{
  "num_hidden_layers": 20,
  "hidden_size": 128,
  "num_attention_heads": 2,
  "num_key_value_heads": 2,
  "head_dim": 64,
  "intermediate_size": 192,
  "vocab_size": 2048,
  "hidden_act": "geglu",
  "norm": "rmsnorm",
  "norm_place": "pre",
  "norm_eps": 1e-06,
  "positions": "learned+rope",
  "rope_theta": 5700.0,
  "rope_fraction": 1.0,
  "qk_norm": false,
  "attn_scale": 0.125,
  "bias": "all",
  "tie_word_embeddings": true,
  "parallel_block": false,
  "init": "uniform",
  "init_std_qkv": 0.056,
  "init_std_o": 0.0695,
  "init_std_up": 0.0801,
  "init_std_down": 0.0801,
  "optimizer": "soap_variant",
  "learning_rate": 0.00655,
  "lr_mult_o": 0.949,
  "lr_head": 0.00745,
  "max_grad_norm": 1.0,
  "warmup_steps": 200,
  "schedule": "wsd",
  "decay_fraction": 1.0,
  "decay_shape": "linear",
  "final_lr_fraction": 0.0,
  "batch_tokens": 32768,
  "max_seq_len": 384,
  "doc_mask": true,
  "train_tokens": 144100000,
  "max_steps": 4398,
  "dataset": "wikipedia_en"
}
Each number is 200 + 40 x the weight over its row's rms, rounded and kept within 0 to 999. Layers, rows and columns count from 0. The size before them is the row's rms in percent of the matrix's.

# gate: layer 15 MLP gate, 192x128, rms 0.0799, rows 7-41, columns 0-63
# up: layer 15 MLP up, 192x128, rms 0.0799, rows 7-41, columns 0-63
# down: layer 15 MLP down (transposed), 192x128, rms 0.0799, rows 7-41, columns 0-63
gate7,094,136,220,244,249,170,224,225,278,212,179,200,171,188,225,250,159,202,196,261,208,204,194,198,202,182,205,202,196,184,151,165,164,206,177,182,223,257,232,179,188,158,185,178,185,137,186,150,205,277,191,121,218,221,211,174,288,192,159,228,196,248,157,164,249
up7,101,205,173,126,177,127,181,216,185,263,176,165,168,247,213,246,311,170,189,175,175,226,232,174,204,236,154,201,211,153,203,193,205,138,240,185,210,211,171,258,223,167,258,240,156,214,234,190,170,229,276,175,225,150,175,221,250,231,229,137,260,217,230,193,130
down7,097,223,169,181,252,170,202,235,165,217,189,219,216,218,143,236,155,185,167,188,219,211,217,235,279,190,233,169,268,213,138,266,224,154,133,180,221,194,223,97,220,259,230,151,150,188,162,219,212,223,204,171,273,239,262,214,222,221,188,235,169,215,223,160,188
gate8,100,240,281,210,178,208,72,221,244,163,160,214,125,186,142,190,213,167,187,203,155,221,249,186,202,225,231,170,219,225,134,226,193,230,203,109,239,68,156,255,193,176,201,234,247,159,200,249,170,277,180,230,189,207,170,190,226,211,212,245,224,247,271,174,271
up8,104,206,182,255,214,232,104,243,181,205,258,129,205,176,231,175,155,209,206,200,191,196,222,167,186,145,261,163,198,160,206,206,223,193,218,248,223,147,204,205,186,199,168,148,222,257,212,130,204,162,271,230,196,105,243,202,167,194,128,116,159,126,171,227,196
down8,102,201,289,165,223,220,169,209,235,218,220,160,221,189,235,178,176,216,199,70,177,162,209,151,153,132,263,195,148,211,253,146,198,218,285,164,213,277,182,254,210,173,151,256,219,190,177,210,141,197,140,193,165,186,211,231,209,150,259,208,182,109,218,207,159
gate9,098,205,173,242,187,286,253,201,236,242,211,187,164,194,131,146,250,268,214,247,271,237,171,241,228,210,230,241,232,211,165,147,196,236,206,210,191,211,225,276,268,262,111,185,163,200,180,288,171,170,262,130,181,248,161,229,223,276,227,219,220,148,201,251,220
up9,106,227,130,187,141,235,216,253,186,196,155,151,199,159,175,237,191,173,183,109,140,229,216,227,289,194,243,234,196,184,159,229,264,142,186,307,192,158,201,194,82,193,173,131,195,190,231,162,166,199,283,221,216,195,219,193,179,142,247,179,227,304,175,144,205
down9,111,177,156,186,194,237,198,195,166,165,171,217,189,150,128,199,234,220,143,182,221,184,186,162,141,199,199,222,253,176,258,181,235,257,195,158,113,193,176,186,175,206,122,168,185,100,144,132,179,210,247,276,186,282,263,130,200,214,190,159,198,102,178,211,219
gate10,091,221,231,248,241,121,214,201,191,159,225,138,190,130,139,202,223,180,192,186,204,284,204,160,190,173,240,222,257,205,206,163,177,260,143,167,277,131,270,158,168,170,152,163,139,238,193,257,236,138,240,231,246,198,256,138,171,161,221,204,175,244,236,237,191
up10,089,211,127,266,111,185,150,193,192,230,172,98,151,210,264,210,187,222,255,208,159,241,229,180,174,250,181,254,151,152,266,140,240,193,193,216,216,232,264,172,217,207,180,252,171,114,239,220,240,165,179,261,164,251,203,201,138,188,219,203,228,167,195,220,194
down10,092,292,196,157,256,266,210,180,134,132,219,179,218,115,132,240,224,177,169,219,190,221,185,162,199,175,186,243,231,196,148,186,200,324,120,201,200,203,255,241,228,238,265,183,157,230,203,224,181,211,258,264,199,192,255,213,148,172,197,155,161,206,242,213,207
gate11,100,191,219,168,183,226,157,148,201,167,163,219,182,214,261,224,155,157,223,191,220,122,115,167,221,240,264,217,136,204,193,152,235,169,329,175,224,179,144,249,188,197,251,284,221,201,312,270,180,151,241,211,176,225,205,252,206,237,206,208,110,240,212,182,194
up11,097,188,239,180,119,234,244,182,254,185,240,118,217,163,213,149,238,161,224,172,160,221,171,201,135,168,192,202,229,200,106,157,194,264,234,184,213,221,180,230,216,241,226,266,212,233,170,192,226,193,181,206,153,228,233,184,122,253,180,189,231,185,194,205,188
down11,105,189,137,241,185,251,158,254,185,248,199,168,115,224,162,186,176,166,181,80,211,209,166,244,186,164,153,188,262,203,241,188,137,194,162,231,241,197,198,220,236,147,199,118,255,230,198,220,195,193,266,251,205,220,226,184,138,203,193,240,180,228,218,196,182
gate12,093,237,90,173,205,270,211,133,182,113,145,189,176,181,172,201,191,165,225,192,208,197,189,237,175,194,114,171,141,194,192,256,199,167,153,200,212,154,188,228,198,281,204,190,208,180,169,235,110,240,168,201,215,193,192,260,181,231,239,261,191,230,185,170,201
up12,104,188,197,247,145,170,200,206,172,198,239,198,204,182,196,251,142,225,190,198,168,155,258,205,232,170,237,218,238,125,110,141,230,229,148,171,166,166,294,196,183,129,201,213,183,143,222,244,135,227,221,218,244,219,126,164,175,211,195,171,168,134,155,203,154
down12,100,145,122,133,183,241,204,201,168,208,127,140,165,217,165,190,265,272,246,152,203,149,207,261,185,174,236,159,178,215,207,241,199,244,148,211,179,257,173,259,183,221,250,258,191,215,164,101,207,216,188,206,181,216,153,184,171,243,173,279,244,165,192,200,231
gate13,105,99,218,283,139,161,166,230,232,182,233,133,226,205,165,305,185,227,174,188,199,185,197,216,185,226,200,207,134,257,210,141,150,231,243,198,175,157,237,145,222,159,141,270,245,234,150,129,148,153,148,146,203,214,200,131,199,199,142,258,177,140,176,235,243
up13,101,151,274,166,261,164,216,240,215,182,190,141,183,249,252,259,143,246,180,134,151,170,121,226,160,214,144,246,173,208,218,221,139,260,198,257,127,299,184,155,203,226,205,173,177,166,251,236,221,207,188,155,220,228,205,230,219,248,197,212,160,140,235,210,147
down13,102,275,243,145,196,250,148,177,224,199,218,191,207,239,155,229,198,181,176,219,231,167,203,133,228,162,228,151,285,201,218,242,222,186,168,200,288,201,215,173,147,265,218,202,268,191,193,239,187,201,232,229,199,155,167,165,123,185,145,174,136,273,150,237,222
gate14,104,171,228,201,199,185,207,220,176,157,187,210,235,199,247,201,232,194,204,154,127,231,191,188,236,175,200,250,135,177,182,254,252,249,273,242,173,246,232,259,202,187,170,153,189,183,183,152,240,255,195,246,193,188,142,219,237,266,230,236,165,141,161,239,203
up14,106,118,198,154,234,208,206,144,138,201,166,212,143,195,192,188,209,135,222,196,204,174,242,176,189,218,180,185,230,202,123,211,160,288,265,201,212,215,180,275,188,263,204,134,177,149,287,213,169,177,239,257,162,271,157,249,205,236,220,212,126,209,165,168,158
down14,099,205,224,258,247,194,136,211,260,160,210,189,277,170,224,239,264,219,157,252,153,157,193,244,235,155,218,243,225,207,153,177,237,204,187,267,156,158,244,186,123,276,229,277,222,182,230,191,173,184,224,167,228,266,137,231,208,212,191,211,193,141,212,216,240
gate15,094,237,158,136,250,296,210,183,213,223,160,289,213,134,201,220,191,247,222,167,190,193,192,148,208,192,178,201,204,229,174,214,203,156,223,253,295,199,234,133,278,212,182,195,213,97,228,197,213,221,258,119,164,268,170,188,200,147,216,201,199,192,204,176,166
up15,100,196,225,240,231,211,192,142,232,182,227,225,228,179,148,258,161,238,203,200,165,188,166,208,171,210,226,187,176,240,120,277,221,242,144,156,187,224,93,229,200,97,171,219,181,247,182,252,202,160,216,154,169,172,260,278,256,231,180,215,163,210,211,188,154
down15,089,164,216,173,165,197,150,201,174,184,209,185,163,143,250,259,180,175,282,115,207,230,199,222,154,186,241,141,188,220,177,130,237,220,161,193,286,214,216,215,250,232,213,157,181,203,235,235,218,168,229,233,151,233,140,239,181,112,172,190,211,214,192,238,210
gate16,101,138,133,161,126,201,211,188,244,186,252,171,189,189,142,203,182,122,169,230,199,234,197,158,195,172,181,208,156,212,158,163,156,195,305,162,252,143,207,225,250,172,221,148,177,93,221,275,222,190,265,163,174,237,235,170,293,229,158,146,233,191,231,165,187
up16,104,94,182,199,256,237,212,147,142,275,207,168,208,198,258,151,198,244,187,213,146,200,129,169,120,169,191,203,246,157,213,201,225,201,275,228,196,158,223,188,167,238,285,147,235,299,180,223,227,172,130,157,147,244,159,210,198,136,220,190,156,161,168,198,179
down16,108,202,222,218,248,245,161,154,184,161,176,107,216,252,225,146,168,197,258,199,171,216,198,224,218,241,196,199,205,232,253,233,211,250,261,211,172,165,213,112,144,101,171,252,142,195,187,273,156,241,134,203,232,211,200,192,219,182,144,127,245,177,191,207,197
gate17,102,188,220,237,220,216,240,208,264,209,111,137,228,204,146,126,223,239,208,241,160,240,180,155,218,173,185,229,198,158,212,197,218,217,192,234,150,157,207,180,178,216,201,228,149,255,169,66,164,186,141,263,252,194,209,238,172,207,248,230,148,134,178,181,221
up17,100,178,244,229,234,178,188,258,230,156,195,218,190,160,160,149,191,187,265,260,173,219,170,252,203,268,153,179,230,209,177,144,189,219,85,188,205,190,206,182,256,197,233,201,163,154,208,204,151,272,245,179,292,232,216,256,130,202,150,170,227,143,245,201,213
down17,105,139,237,167,223,204,166,149,191,222,221,157,235,206,284,191,182,188,205,187,82,209,217,139,208,129,196,160,200,166,211,245,176,258,209,250,150,171,256,242,170,172,127,251,238,209,226,225,144,245,153,204,212,233,185,115,271,210,243,215,149,174,135,194,206
gate18,100,196,142,153,173,257,158,198,229,185,194,240,239,193,216,232,173,181,132,198,169,192,213,138,203,188,190,204,192,163,163,139,239,189,186,240,241,274,168,204,202,207,227,145,179,217,214,161,105,278,222,203,148,256,107,194,217,227,126,157,255,246,175,178,188
up18,101,253,223,243,231,224,120,196,198,247,191,177,227,149,195,196,272,210,251,158,170,185,123,233,206,248,230,229,246,251,162,147,225,204,155,182,228,206,212,200,156,166,190,177,154,238,162,246,149,242,207,196,242,221,204,169,222,188,183,224,220,166,150,207,192
down18,104,229,142,178,228,172,159,150,187,176,151,240,194,179,183,160,273,218,188,97,171,205,201,198,166,113,125,252,231,202,220,180,243,225,274,200,225,218,240,97,151,149,217,169,254,213,162,195,170,177,92,206,201,182,180,181,230,193,220,217,168,201,232,251,142
gate19,099,183,257,236,226,206,205,177,188,139,244,262,183,227,229,184,216,195,132,155,261,131,217,211,217,241,221,150,192,219,229,177,225,220,257,195,198,179,208,245,198,221,198,240,255,218,158,225,220,231,254,229,135,264,141,237,131,137,185,208,161,180,273,243,198
up19,095,159,154,165,194,216,165,257,207,211,207,253,180,212,190,180,247,224,206,276,196,167,212,221,195,157,278,104,240,208,192,174,151,211,227,230,167,225,154,190,138,234,233,228,151,135,183,202,243,260,231,219,228,168,218,200,169,205,133,200,131,180,141,253,202
down19,098,209,183,166,208,276,201,135,197,204,248,261,218,245,144,218,186,203,167,185,213,233,182,205,239,179,161,264,139,221,184,242,191,192,157,159,239,179,199,143,198,121,195,198,220,195,139,150,107,162,124,240,232,289,169,195,249,192,233,159,158,181,264,157,281
gate20,100,272,213,160,233,265,201,251,184,233,226,205,123,200,274,266,192,247,296,236,220,224,270,253,191,296,156,177,237,170,140,244,256,234,188,239,148,186,211,209,211,214,166,190,258,214,167,215,158,180,245,221,224,178,124,190,241,293,124,215,172,210,233,163,214
up20,099,143,243,186,246,245,158,217,214,146,236,214,225,200,193,185,181,203,203,220,225,200,238,271,211,212,228,186,151,310,120,172,126,205,195,124,192,212,192,197,223,164,191,247,182,264,148,281,208,173,186,187,249,212,210,211,125,198,155,182,192,176,239,221,160
down20,104,158,176,187,184,234,170,179,194,221,191,204,174,230,167,221,185,216,264,212,276,196,129,170,155,179,229,187,111,139,242,221,210,233,170,200,175,198,235,210,161,157,256,223,196,204,225,184,234,203,245,218,143,209,210,170,254,247,179,196,139,116,179,152,205
gate21,095,115,212,246,201,182,178,251,247,241,223,204,184,179,161,144,236,267,239,221,283,185,220,217,193,205,257,181,178,236,175,275,133,175,237,156,176,250,158,188,220,247,211,193,178,181,192,200,240,186,236,138,163,225,159,137,258,180,158,167,184,174,231,257,146
up21,098,163,241,141,198,182,234,181,170,209,136,166,182,175,231,200,180,184,230,242,246,282,224,186,166,243,176,255,131,233,183,221,119,134,185,177,179,180,279,290,183,148,240,185,147,223,189,220,120,231,204,195,267,266,204,196,200,143,224,153,208,137,186,143,242
down21,098,251,179,276,167,207,167,215,196,171,259,203,202,221,199,197,153,154,218,139,173,151,251,125,285,179,223,195,208,216,182,181,232,177,243,197,214,258,144,209,206,126,191,262,197,167,168,166,180,129,165,186,157,220,247,218,239,233,173,171,103,266,168,173,188
gate22,105,224,147,189,243,243,247,146,243,197,211,192,154,169,205,246,174,217,171,196,216,214,235,223,214,174,228,185,204,203,172,178,274,267,166,260,240,221,238,215,170,209,173,209,224,198,159,152,261,219,165,223,158,117,133,207,295,262,107,196,162,131,241,258,147
up22,101,124,278,217,178,212,154,180,169,158,229,250,279,218,169,136,168,257,156,158,177,208,247,223,163,167,180,222,181,223,217,187,209,257,197,228,247,121,210,209,181,171,133,183,198,214,205,182,165,201,201,174,209,212,201,169,246,222,168,251,210,126,194,200,237
down22,104,198,193,187,192,277,183,226,188,217,270,206,163,190,238,250,147,162,171,193,193,183,262,196,188,267,224,202,209,141,179,212,231,249,266,153,215,253,225,147,173,182,230,168,130,186,178,144,149,144,218,274,159,183,183,210,213,256,241,169,223,183,180,201,164
gate23,095,198,237,260,248,217,211,214,211,217,179,166,165,129,220,245,199,250,208,248,245,211,242,190,224,178,195,193,226,202,231,116,217,224,199,269,172,256,190,200,202,196,192,191,180,214,180,162,131,91,189,197,217,240,235,218,190,163,280,247,156,212,125,269,214
up23,094,149,193,120,195,129,250,298,212,222,262,171,209,212,260,185,231,221,193,178,124,240,174,218,221,225,120,219,204,210,209,208,223,249,198,185,121,180,155,163,224,275,242,150,249,195,181,162,204,226,215,202,229,234,210,258,176,245,192,181,158,158,169,171,216
down23,091,186,176,264,164,224,230,122,206,225,199,229,146,182,234,238,206,141,230,163,185,140,195,180,230,166,164,239,185,213,183,199,183,196,207,257,108,273,157,201,204,201,125,223,228,228,201,221,204,179,238,276,276,159,154,125,234,182,232,189,233,224,189,217,213
gate24,094,210,140,185,141,204,209,206,230,183,159,166,166,145,183,268,182,219,191,196,246,238,214,226,208,145,161,216,216,212,150,295,240,243,217,202,244,258,200,236,190,279,160,92,129,147,202,199,146,228,188,234,178,153,312,240,150,142,214,219,189,233,222,151,196
up24,092,217,160,215,198,193,195,230,262,111,241,255,212,192,265,231,177,201,145,140,248,297,222,249,225,241,212,238,279,191,211,173,244,237,241,157,167,202,162,265,213,203,151,176,211,210,186,256,306,173,233,198,224,177,211,129,214,235,232,126,161,179,267,183,238
down24,095,126,181,266,208,163,126,254,132,170,192,206,221,226,227,217,175,195,213,209,146,187,223,235,145,207,222,200,123,190,204,179,223,147,203,193,122,205,233,209,167,204,240,196,121,182,195,244,213,192,180,234,176,260,143,171,208,253,140,224,160,244,203,258,153
gate25,105,239,237,194,185,220,194,219,254,167,174,179,159,200,211,164,281,219,194,187,180,212,194,273,143,206,220,220,165,157,167,226,247,218,214,161,209,221,237,172,243,241,280,186,166,205,248,174,214,163,143,155,228,208,217,200,155,237,174,247,194,229,167,267,202
up25,098,226,234,197,309,192,223,208,161,259,218,203,268,129,157,117,188,178,152,235,169,193,168,209,200,132,161,166,199,264,235,214,283,198,214,286,181,144,211,170,200,163,297,117,200,225,236,221,234,178,164,126,197,148,192,198,203,197,170,206,244,238,171,191,182
down25,095,189,182,174,120,171,148,193,273,277,255,245,204,210,242,199,155,229,119,243,201,193,200,157,233,279,182,215,277,155,167,199,247,131,186,218,191,185,276,184,224,220,135,241,158,154,180,210,154,199,173,143,180,247,239,177,281,234,172,169,161,191,159,175,223
gate26,097,116,189,172,167,182,161,215,271,217,301,124,165,240,191,222,194,142,203,204,212,260,201,180,159,195,172,206,251,152,161,218,229,194,199,204,154,138,214,189,208,273,180,162,219,188,205,201,220,220,244,287,143,209,132,207,150,170,196,217,144,165,253,172,239
up26,098,145,153,160,232,214,228,237,222,163,168,131,237,179,149,126,208,189,206,192,293,251,219,242,156,253,169,205,286,227,151,213,286,118,254,207,274,229,190,160,183,232,301,176,189,212,232,279,225,167,207,195,247,216,128,182,215,152,192,139,222,222,276,215,178
down26,095,269,224,136,154,113,176,213,129,238,184,198,226,90,217,162,170,237,202,196,181,155,190,193,295,236,185,190,136,226,154,157,152,222,178,286,194,221,262,246,230,213,185,204,205,147,181,211,148,197,174,186,119,200,162,249,177,201,205,132,205,185,235,167,206
gate27,103,190,190,208,168,164,232,261,234,200,218,229,244,190,192,187,215,217,151,276,237,218,265,212,162,163,250,194,148,233,158,200,246,159,298,226,223,119,185,297,168,227,162,219,262,220,234,214,228,167,199,224,186,254,172,203,249,221,225,205,194,280,160,146,190
up27,101,195,235,237,174,239,249,188,138,239,175,168,219,169,221,163,227,222,210,255,148,225,166,268,169,219,204,155,130,130,173,221,212,255,185,243,179,229,204,209,275,162,160,224,232,237,224,206,192,212,189,209,221,198,150,187,221,169,213,139,242,113,205,227,288
down27,110,181,289,188,146,174,250,208,177,177,284,133,237,239,236,199,173,174,188,150,199,161,204,184,166,196,134,228,208,257,172,151,215,223,258,149,151,148,127,258,198,238,197,279,164,112,221,193,221,129,200,201,209,277,250,145,222,187,210,164,142,257,211,178,220
gate28,097,160,145,202,245,258,243,208,197,220,277,238,279,246,181,241,187,254,89,167,155,241,203,168,247,216,195,163,165,259,257,216,241,231,155,220,223,142,242,214,150,193,210,209,144,203,220,225,198,274,191,140,143,129,151,129,183,209,181,201,127,208,212,240,180
up28,104,204,210,185,215,266,194,142,207,123,198,222,236,184,279,190,186,137,166,179,188,257,193,181,163,175,172,161,165,208,242,174,231,183,183,245,208,222,162,213,199,260,311,191,218,277,168,185,181,182,191,230,235,176,212,224,198,211,245,152,191,203,169,226,258
down28,109,203,135,154,152,222,253,214,205,271,173,215,176,212,98,209,198,148,147,130,220,230,225,220,190,253,206,134,282,180,193,190,198,258,231,215,138,167,207,166,178,208,236,77,260,245,163,213,313,209,142,124,165,167,217,171,193,163,111,181,139,174,251,236,224
gate29,103,263,215,140,205,236,200,208,204,160,250,270,180,233,175,126,258,163,196,313,254,177,202,156,145,125,188,166,120,198,189,250,245,171,199,191,212,183,201,238,206,189,233,239,203,231,172,295,193,261,287,147,214,261,121,164,177,140,174,178,206,201,252,187,174
up29,101,168,173,116,205,266,153,252,212,145,200,237,247,185,184,156,191,189,208,230,169,214,279,207,242,201,234,186,201,156,195,244,174,285,245,211,107,155,223,300,254,205,152,162,281,266,183,187,243,261,287,209,193,180,197,205,169,186,210,195,178,255,226,185,175
down29,106,229,126,181,232,184,273,249,210,231,188,204,225,185,206,189,139,257,264,149,202,174,228,211,193,212,166,239,186,213,161,230,168,179,253,221,213,162,120,197,223,223,262,199,147,171,243,194,195,171,179,238,157,187,232,194,134,194,142,206,245,156,153,176,106
gate30,094,250,207,252,252,252,211,226,183,151,220,209,127,169,147,273,216,231,200,163,204,201,229,160,223,161,178,232,249,216,123,205,226,248,263,209,246,215,252,166,238,240,197,217,223,235,172,231,169,195,228,144,213,144,255,245,260,184,209,173,186,201,265,174,191
up30,096,178,272,210,278,211,146,197,175,244,195,318,259,239,141,202,252,247,177,198,208,238,139,225,166,240,202,250,189,224,216,218,273,225,212,249,193,176,154,104,199,158,139,157,203,183,210,213,171,129,202,213,204,162,232,149,200,230,276,181,149,262,214,170,188
down30,093,256,187,200,191,195,225,138,211,163,186,182,170,174,261,226,210,190,113,219,233,214,227,190,173,211,235,125,217,207,258,156,194,228,220,171,244,269,218,274,198,127,179,188,272,224,241,242,191,241,225,191,271,239,222,188,207,186,137,177,231,139,154,236,207
gate31,096,224,222,195,260,196,183,253,265,258,171,139,221,191,279,190,234,191,201,253,240,133,206,283,237,188,221,213,139,211,263,89,200,227,211,196,189,215,184,195,208,253,208,163,138,184,189,198,288,197,170,192,146,174,186,223,217,93,219,191,200,157,193,238,268
up31,096,236,228,203,247,195,215,256,175,235,173,246,236,230,235,218,162,225,261,206,144,217,214,229,211,217,206,140,229,177,175,230,249,215,219,317,204,260,210,208,158,184,259,179,275,182,175,218,159,194,238,129,223,125,156,124,174,126,150,179,150,186,217,188,281
down31,099,220,180,150,225,284,212,198,186,171,257,237,202,130,221,217,275,214,304,297,138,180,225,179,180,231,209,116,191,228,239,200,131,235,283,193,189,147,232,166,218,158,135,247,157,222,127,178,202,213,163,176,253,189,199,243,162,172,216,184,190,261,225,234,223
gate32,095,138,128,291,221,196,169,237,182,216,212,168,205,238,225,198,297,174,188,179,234,251,180,215,258,178,170,225,80,224,179,190,190,187,196,190,202,206,204,124,218,237,159,200,174,123,114,244,216,193,146,226,146,170,216,269,196,247,221,117,214,149,258,195,161
up32,099,240,153,183,211,195,226,235,192,176,196,145,172,150,182,166,220,223,238,255,211,208,225,214,134,202,137,180,185,269,161,123,188,235,193,169,162,214,182,253,213,216,195,143,238,158,191,229,256,161,238,178,150,210,254,183,190,221,195,154,278,331,214,171,270
down32,103,311,191,239,203,206,243,263,214,177,204,229,188,185,211,242,144,273,266,172,132,186,213,199,242,223,215,252,253,188,211,213,186,165,142,97,224,191,190,193,210,230,181,199,284,192,267,189,179,158,251,168,186,181,156,186,160,184,172,208,166,177,165,168,252
gate33,099,229,218,222,190,205,189,253,152,160,227,177,159,179,134,221,156,157,156,203,262,173,150,175,169,231,205,203,226,149,204,213,211,155,209,218,260,216,205,177,182,228,176,283,220,152,224,159,196,162,262,202,296,189,196,143,223,266,212,258,178,178,303,183,208
up33,095,183,207,233,181,150,131,183,223,183,195,150,206,107,191,174,220,232,202,208,232,154,192,230,203,181,163,224,301,167,146,221,156,181,251,205,136,224,162,226,191,177,223,221,274,181,215,223,120,172,141,195,172,190,228,169,136,151,308,190,228,272,191,211,85
down33,093,239,176,224,207,198,199,209,191,217,178,197,217,177,198,161,227,137,142,152,200,230,171,190,285,225,201,170,266,214,142,188,207,186,220,150,214,228,206,221,190,181,140,195,215,208,224,201,165,209,208,182,223,185,147,202,272,202,98,163,210,123,263,215,228
gate34,099,141,266,197,235,211,115,204,225,203,272,201,215,189,112,225,124,207,152,218,239,188,177,204,204,197,241,231,224,220,216,122,233,229,181,203,146,212,264,225,134,211,141,89,162,140,158,200,191,121,183,237,174,194,245,113,173,190,262,199,217,182,220,208,185
up34,095,197,189,237,212,200,172,191,207,227,195,201,202,192,253,175,198,191,292,178,251,187,177,235,204,285,235,218,142,204,130,180,193,216,143,159,161,259,268,212,174,143,229,148,151,217,140,213,187,162,232,213,245,177,136,200,177,231,140,205,149,197,216,152,206
down34,101,194,218,180,271,182,241,173,216,193,217,189,196,217,200,186,238,232,207,213,181,248,228,235,288,221,244,238,242,193,94,200,131,170,221,284,235,212,233,236,255,165,234,208,168,181,112,138,274,191,183,175,239,206,148,95,179,186,163,169,259,212,181,176,214
gate35,102,196,258,211,153,201,219,222,222,171,195,221,172,205,185,172,261,266,243,138,154,262,123,222,190,149,216,156,199,205,181,193,130,210,227,270,206,176,229,219,214,151,167,266,213,146,179,207,232,173,173,231,245,240,276,268,115,179,189,284,161,267,214,183,170
up35,099,251,238,258,185,206,181,168,135,160,239,234,239,168,124,186,148,101,206,186,279,226,179,209,217,216,204,161,123,148,217,150,154,268,203,149,237,222,191,192,217,268,171,176,175,234,221,208,228,259,239,192,129,222,208,258,223,214,186,196,210,178,172,270,188
down35,100,255,192,120,146,165,183,198,220,245,252,166,277,131,247,164,164,143,161,193,209,223,230,224,142,235,246,165,211,227,184,111,185,223,230,171,192,174,190,196,164,144,143,263,224,218,266,227,199,254,136,265,174,181,212,208,239,219,243,119,182,254,154,250,169
gate36,102,167,163,294,228,255,251,205,168,136,168,182,230,220,175,198,160,225,165,241,206,191,249,206,238,216,247,211,206,245,233,208,208,250,197,210,193,158,247,174,164,184,209,168,153,146,149,236,211,208,220,165,153,144,247,146,217,187,269,204,215,126,156,270,186
up36,101,223,144,253,172,228,127,214,181,232,207,191,202,190,153,196,131,172,159,217,131,214,236,244,175,182,206,270,196,171,261,190,125,134,160,228,133,239,236,227,156,189,201,199,171,266,176,246,160,169,157,185,197,199,137,232,219,153,188,212,255,240,253,172,215
down36,106,221,196,179,206,201,230,181,194,249,229,227,221,213,189,178,191,177,230,211,111,189,161,138,209,253,288,155,167,194,226,208,210,203,195,219,154,193,201,199,232,187,237,307,161,253,139,175,265,208,234,208,258,272,212,279,181,141,226,209,192,281,263,223,225
gate37,098,159,149,175,154,217,209,209,184,215,189,218,267,236,131,149,143,231,243,260,150,222,254,199,201,215,143,207,221,237,170,172,219,216,211,166,242,221,202,180,189,215,154,204,224,245,145,194,114,135,241,219,188,208,201,196,188,136,115,130,274,222,209,307,192
up37,099,188,188,178,218,202,231,183,216,147,202,219,195,260,257,174,205,202,182,217,184,185,178,229,196,219,176,78,221,211,257,268,214,221,125,177,267,264,319,164,222,218,194,240,215,169,166,164,204,159,270,245,182,217,236,210,246,230,200,178,223,203,144,128,171
down37,095,198,234,230,190,217,176,254,170,136,238,188,205,222,201,243,221,155,206,173,159,273,249,170,184,181,151,189,177,233,178,164,153,240,189,135,222,174,231,252,198,146,167,262,177,137,187,155,231,132,195,188,154,199,179,163,107,241,139,139,173,185,98,275,240
gate38,092,284,183,242,208,275,164,117,262,207,159,205,161,216,103,188,138,238,238,209,200,149,230,238,262,235,243,158,177,193,242,213,140,243,210,184,224,120,194,186,218,231,274,188,187,239,226,126,220,226,185,246,198,220,236,154,222,205,170,159,256,143,214,161,183
up38,094,172,178,232,235,190,160,227,174,181,249,183,213,191,153,277,158,242,236,201,166,275,216,229,234,293,202,227,125,220,208,172,248,117,173,206,179,135,225,222,185,220,180,169,249,219,243,214,236,258,165,218,215,189,225,241,220,193,161,155,163,227,271,150,167
down38,096,124,156,237,233,189,223,222,233,175,197,159,178,188,268,201,223,165,165,233,158,233,92,255,134,112,238,168,237,195,213,223,227,192,189,192,202,231,249,226,216,145,186,191,245,218,263,178,132,163,191,146,253,194,159,187,155,267,242,182,158,234,317,278,240
gate39,097,140,129,158,247,292,162,199,242,271,200,154,312,205,213,134,254,226,152,206,232,187,167,164,257,213,191,177,202,217,221,234,202,220,252,231,214,145,130,177,253,247,246,211,145,248,185,250,246,164,189,200,255,247,206,122,224,195,177,216,168,286,203,213,245
up39,095,181,179,171,196,149,177,226,159,222,156,234,224,156,196,226,273,247,165,247,146,201,250,212,148,251,205,138,175,262,205,197,196,176,151,112,242,196,179,122,201,224,178,220,149,157,185,160,174,219,122,159,144,149,211,178,229,258,240,189,286,174,159,247,280
down39,096,201,202,204,227,186,240,237,222,191,212,149,198,202,186,167,125,123,238,209,210,215,213,211,182,214,166,255,159,213,209,186,162,269,222,211,200,202,282,176,220,148,250,157,218,208,185,222,144,245,183,232,182,141,232,197,227,195,166,255,172,138,134,206,157
gate40,095,213,127,71,240,169,190,159,217,187,199,171,275,198,191,236,108,125,145,177,226,167,149,154,226,168,264,179,177,195,262,208,204,241,199,168,179,221,243,237,208,199,191,207,211,174,142,202,286,201,178,168,99,187,180,146,211,223,229,207,204,205,239,232,191
up40,092,201,205,223,158,244,254,250,183,236,170,125,170,212,229,137,216,252,196,112,228,179,148,244,250,259,159,182,195,206,129,179,178,182,210,164,174,237,206,258,156,129,158,158,223,189,177,240,214,260,222,116,166,273,207,209,167,214,219,185,221,262,171,224,185
down40,095,251,167,148,247,209,175,157,157,168,177,152,178,193,212,196,170,154,153,240,146,158,112,212,223,224,250,166,195,137,229,144,220,196,250,224,219,210,203,182,221,212,298,263,169,159,219,185,159,148,226,218,173,161,221,184,225,175,173,277,181,116,229,138,283
gate41,105,231,195,211,120,160,194,184,146,124,137,217,120,188,233,178,224,259,182,244,221,194,158,195,231,229,164,291,209,205,248,275,257,249,264,166,216,202,222,240,222,204,272,172,196,220,221,162,192,230,170,120,208,229,186,141,258,187,204,259,202,231,243,254,213
up41,099,218,157,205,199,214,213,239,197,242,184,181,203,179,142,200,193,235,254,196,189,212,199,216,102,136,186,282,161,226,246,125,175,217,129,200,194,194,187,207,294,207,211,184,217,285,192,179,257,273,245,141,173,215,140,158,182,165,248,218,218,194,183,257,201
down41,104,235,223,214,231,132,258,215,190,148,194,211,154,180,176,193,219,247,260,200,166,167,234,235,205,259,243,174,146,160,149,185,278,207,185,160,209,184,205,140,153,185,254,240,217,212,107,255,252,192,185,169,250,228,272,276,233,227,184,154,201,149,205,192,127